config.toml
head_dim = 64
vocab_size = 32768
norm = "layernorm"
norm_place = "pre"
tie_embeddings = true
init_std_up = 0.0398
optimizer = "soap_variant"
weight_decay = 0.0
decay_fraction = 1.0
Each number is 128 + 32 x the weight over its row's rms, rounded and kept within 0 to 255. Layers, rows and columns count from 0. Numbers have three digits each. The size before them is the row's rms in percent of the matrix's.

# k: layer 5 attention key, 320x320, rms 0.0279, rows 110-126, columns 160-239
# q: layer 5 attention query, 320x320, rms 0.0279, rows 111-126, columns 160-239
k110 109:149100121135106154089084068167158141102142161120104117080096146150174133142164091133158105156119079178114111140171126109072094121096092166164130133120102194139137148183138142095119152101149075109111131120123100092040108125193178132119089115
q111 121:065056137137181152180092114130169112093106063144077118140127103094131161106175119133192040176108075125169175165169167123112154161135130190102176124149052143110111139112138184135150119136129118125157155177087130106131138130087128154198184093
k111 118:112097107146135127135108100148119179122120086087078136140112038092145173154168130137130095130120187137141190146172122112118123159134103169058088100134109152110100130120124103151104118147087159129123110171113085146099151131190080135191145102
q112 115:102147106131110082105049150145164114128082123103135119130159189132110082100136115126124152155114126106094137091171154120091125070121123153117143124177102151191143160127108160139110173136044150126117118115099085104108160115180155090140119132
k112 117:173141101100115089130068148093134128139066122111130113119121104087093110093142168146100172136066106113142161127097158098077129114099092092113177073150082192127153092111124129137149142145095140099177102144124160074081159101092157158153116144
q113 112:093153151155167080056173160085115101178039060046087120176084086143121155089167054166120073148186108106147107152124130157089193120148132086130141108165126159102080095110101148149122129125102114074130115133155126092193161083097076074178121163
k113 111:152170145176138126142116129124164163068132082099122123131088177091173122079208107091159123145102117133122121128164152126102192092128143116122136123141137093099098144119132109100129126117085172058086029119155127119176123122079127140120153092
q114 115:081097098137071118080148121121091085080158145144129107162147069140114118091143167133117050069158143147126138160145103107139145081142142104131135101104147118146084197108158097106178151159101169141180106119155124127083131109130106117108154102
k114 117:162111088128143093096142108126096094132134127135143132152141133094060124136137128167178150137136092116113101151178111154112128082125130165106123071143146097180048107064081115060137156133157135121124112152128140154089128112111044162103147110
q115 121:128101091127130152154147153083108134137170125129123078109165121124084123136149183094107112178133159147116166097140175150123135110128170148097125131086114043109108130158161107103136153176163144064153152144153130170154105074111152144215156117
k115 118:113130067126132128151187156105155091110133090157211103155095061159157190074091113167123103186123089160135125106190132131109187073122158119117108107147057047163139121087124142056135157135109133131178168096160161124095113125131096129183126126
q116 112:133104125168142116145093145111149132136084117098125121087088114103080108142150195120088147145131148147108147145086174159063155116113121104168106149131043138147097088160087089151111065140100123145123126118112120158187103108187109107178129069
k116 109:179100132147174148174148163105185106141136097121115136178094147076140108165069150158133121127149141143109121160078198152142135134119123164142136168112119126173146130127110139145152146160086140097114103119148126101154084117153101119125072125
q117 119:122124141128126151132131124110161074152180111096147122159173135090071117201102183149140093146117117120078107157066146191155075135082123136091141085135114155109118128066141095096113174065123154057142154120100146166172071124163140085162132168
k117 118:088083150054119147140145146091148046127168110096161115117183145119179159095116090111108122145093115140089104186134115107156142117098152045067145084145140131144112143151086083134098104060126151078097091093095143138119169131125147134131155127
q118 110:139171108087142146151092097109134127083181118076206144106075077189168119147176126118140124093079093100175137093141133126116134156146158176106106085136107130095167133090096127091106121138140172146123117147139132224097139164228058177140147126
k118 113:127181122155190118185144128103158167073096154099109177131092101145128158122121089122134139112101064072118120138121171121094117122133110116109096091097078111152126108118095173074145127146111150157124112153133102154106185114189054167078162161
q119 116:071135185106075177121123146104106090123117142151123099114172145119088092174134058163119092124098136172108106170191167069146076180124103108126110132155107093167206114117145149145119191082072076106107044068092119146177138138140119174150108133
k119 116:118113145099136127168105132071128115106142124132061075085180113144067159186155095119072119097083138117090055096091116101147102134118100100125094096143107061104138126114117165175065129125059178108069137097093095151132145086114116147146164065
q120 118:087225107104151103108123098121173090139123138103052086124061107156047079122103138150100153129188173157068156138197174051123148151154153116175146119182129100110080180111104124096197137115182095121111116165114125144176060146119094139092091074
k120 118:095158073119148144184110143150060063102162129156060120141111085125098153100173136139082106135112098144103135106119114139172148193111143136125199111142184106155070162110125070077123185119179134124061131071129125141148123129073128136134127058
q121 117:120123148135136134131142138187150106114134126191140147092138121139154169173046101129154149141097157097147137181219097150121086156156176156159158151070101105145186054149167130148118145147168154123102101074074169165159075113081140165169126184
k121 117:144172146112102145102132141183158108155128135190124115143125115165093133123115047083121115154125118060122110145170068143096073127180155112171103096127076135195146125137112144149100089147170111160124119097076122124117119083087122201177111082
q122 115:087147062159124161087150149140156153080227114165193122097145100144135102184152127168080161118113125139137130146149137127166090149082141110107136137120183138052095071148129094076106124110127100164101145112153114149131126131144150162118093126
k122 118:133170061090089122135175169097138156130131098189154130135165109124088119187139169152078155086101100159212113152093166108114096157131133063126149103138171108128096097195093089109065118097137120182160162115117133137123147185080128113083072074
q123 109:096146075138160119112115180115111132106072171123138138145147105083174082151087076093146152102065118128108162137100143170153143130147129099124115155154115132130101180161176059172177148100151154174130158097086108134124124150149121118089182121
k123 111:119115104172171142134133147113122164147088130084159144128134171114178110179080083067135108096174129119154141121178114147116110133095095126176122138167110110191115154125119122159125124161162159207142187107163109155141166158137124146073147084
q124 116:140147098081157106127106136142136098182112135127132114149101144217093140114155094116134110173151174135116139101136143177102191193086116152125136138091066088182175231172113110163176156155168060112108171139146125122152139157119111073112130185
k124 118:171165088104143130144146134110146117171124107107097092099156153133000076057147112079154124180111114108153165132154191103113110117181144094097069059181119139126149123150114112109115148149164095132156090176136190151122157118156069105109106181
q125 115:170157140176115143119209114150106073099095156130109154129129093149140112120059134122160120181118140157131159144113103181213172146121105122157075158148111108141131133109132110179098155125070194147148165132153166105113098080102171189087183158
k125 111:145147156126080139124113112180123113110114141089121118089078112173164144120055158108087155146081078162061149148191138142118191135112103128163110103132124143128185146136116094161156083159137170066129112111091163169087141123110077187121098142
q126 117:131135130143059171127086165152136185092166111135122134100017108109133140166145134107013181075142133166149154123129033084129081123078115212121115145118125112136165143104114127144140113169146138147145175176087061093176064150096083078129160162
k126 115:159147177162046143158148100136182101199137112151146099109110018098144109146132140101115099120138160151106114111136061068135077094117125136126108112122099122145077138083167086126145166142201188138156190144089064139154033148098177118114104164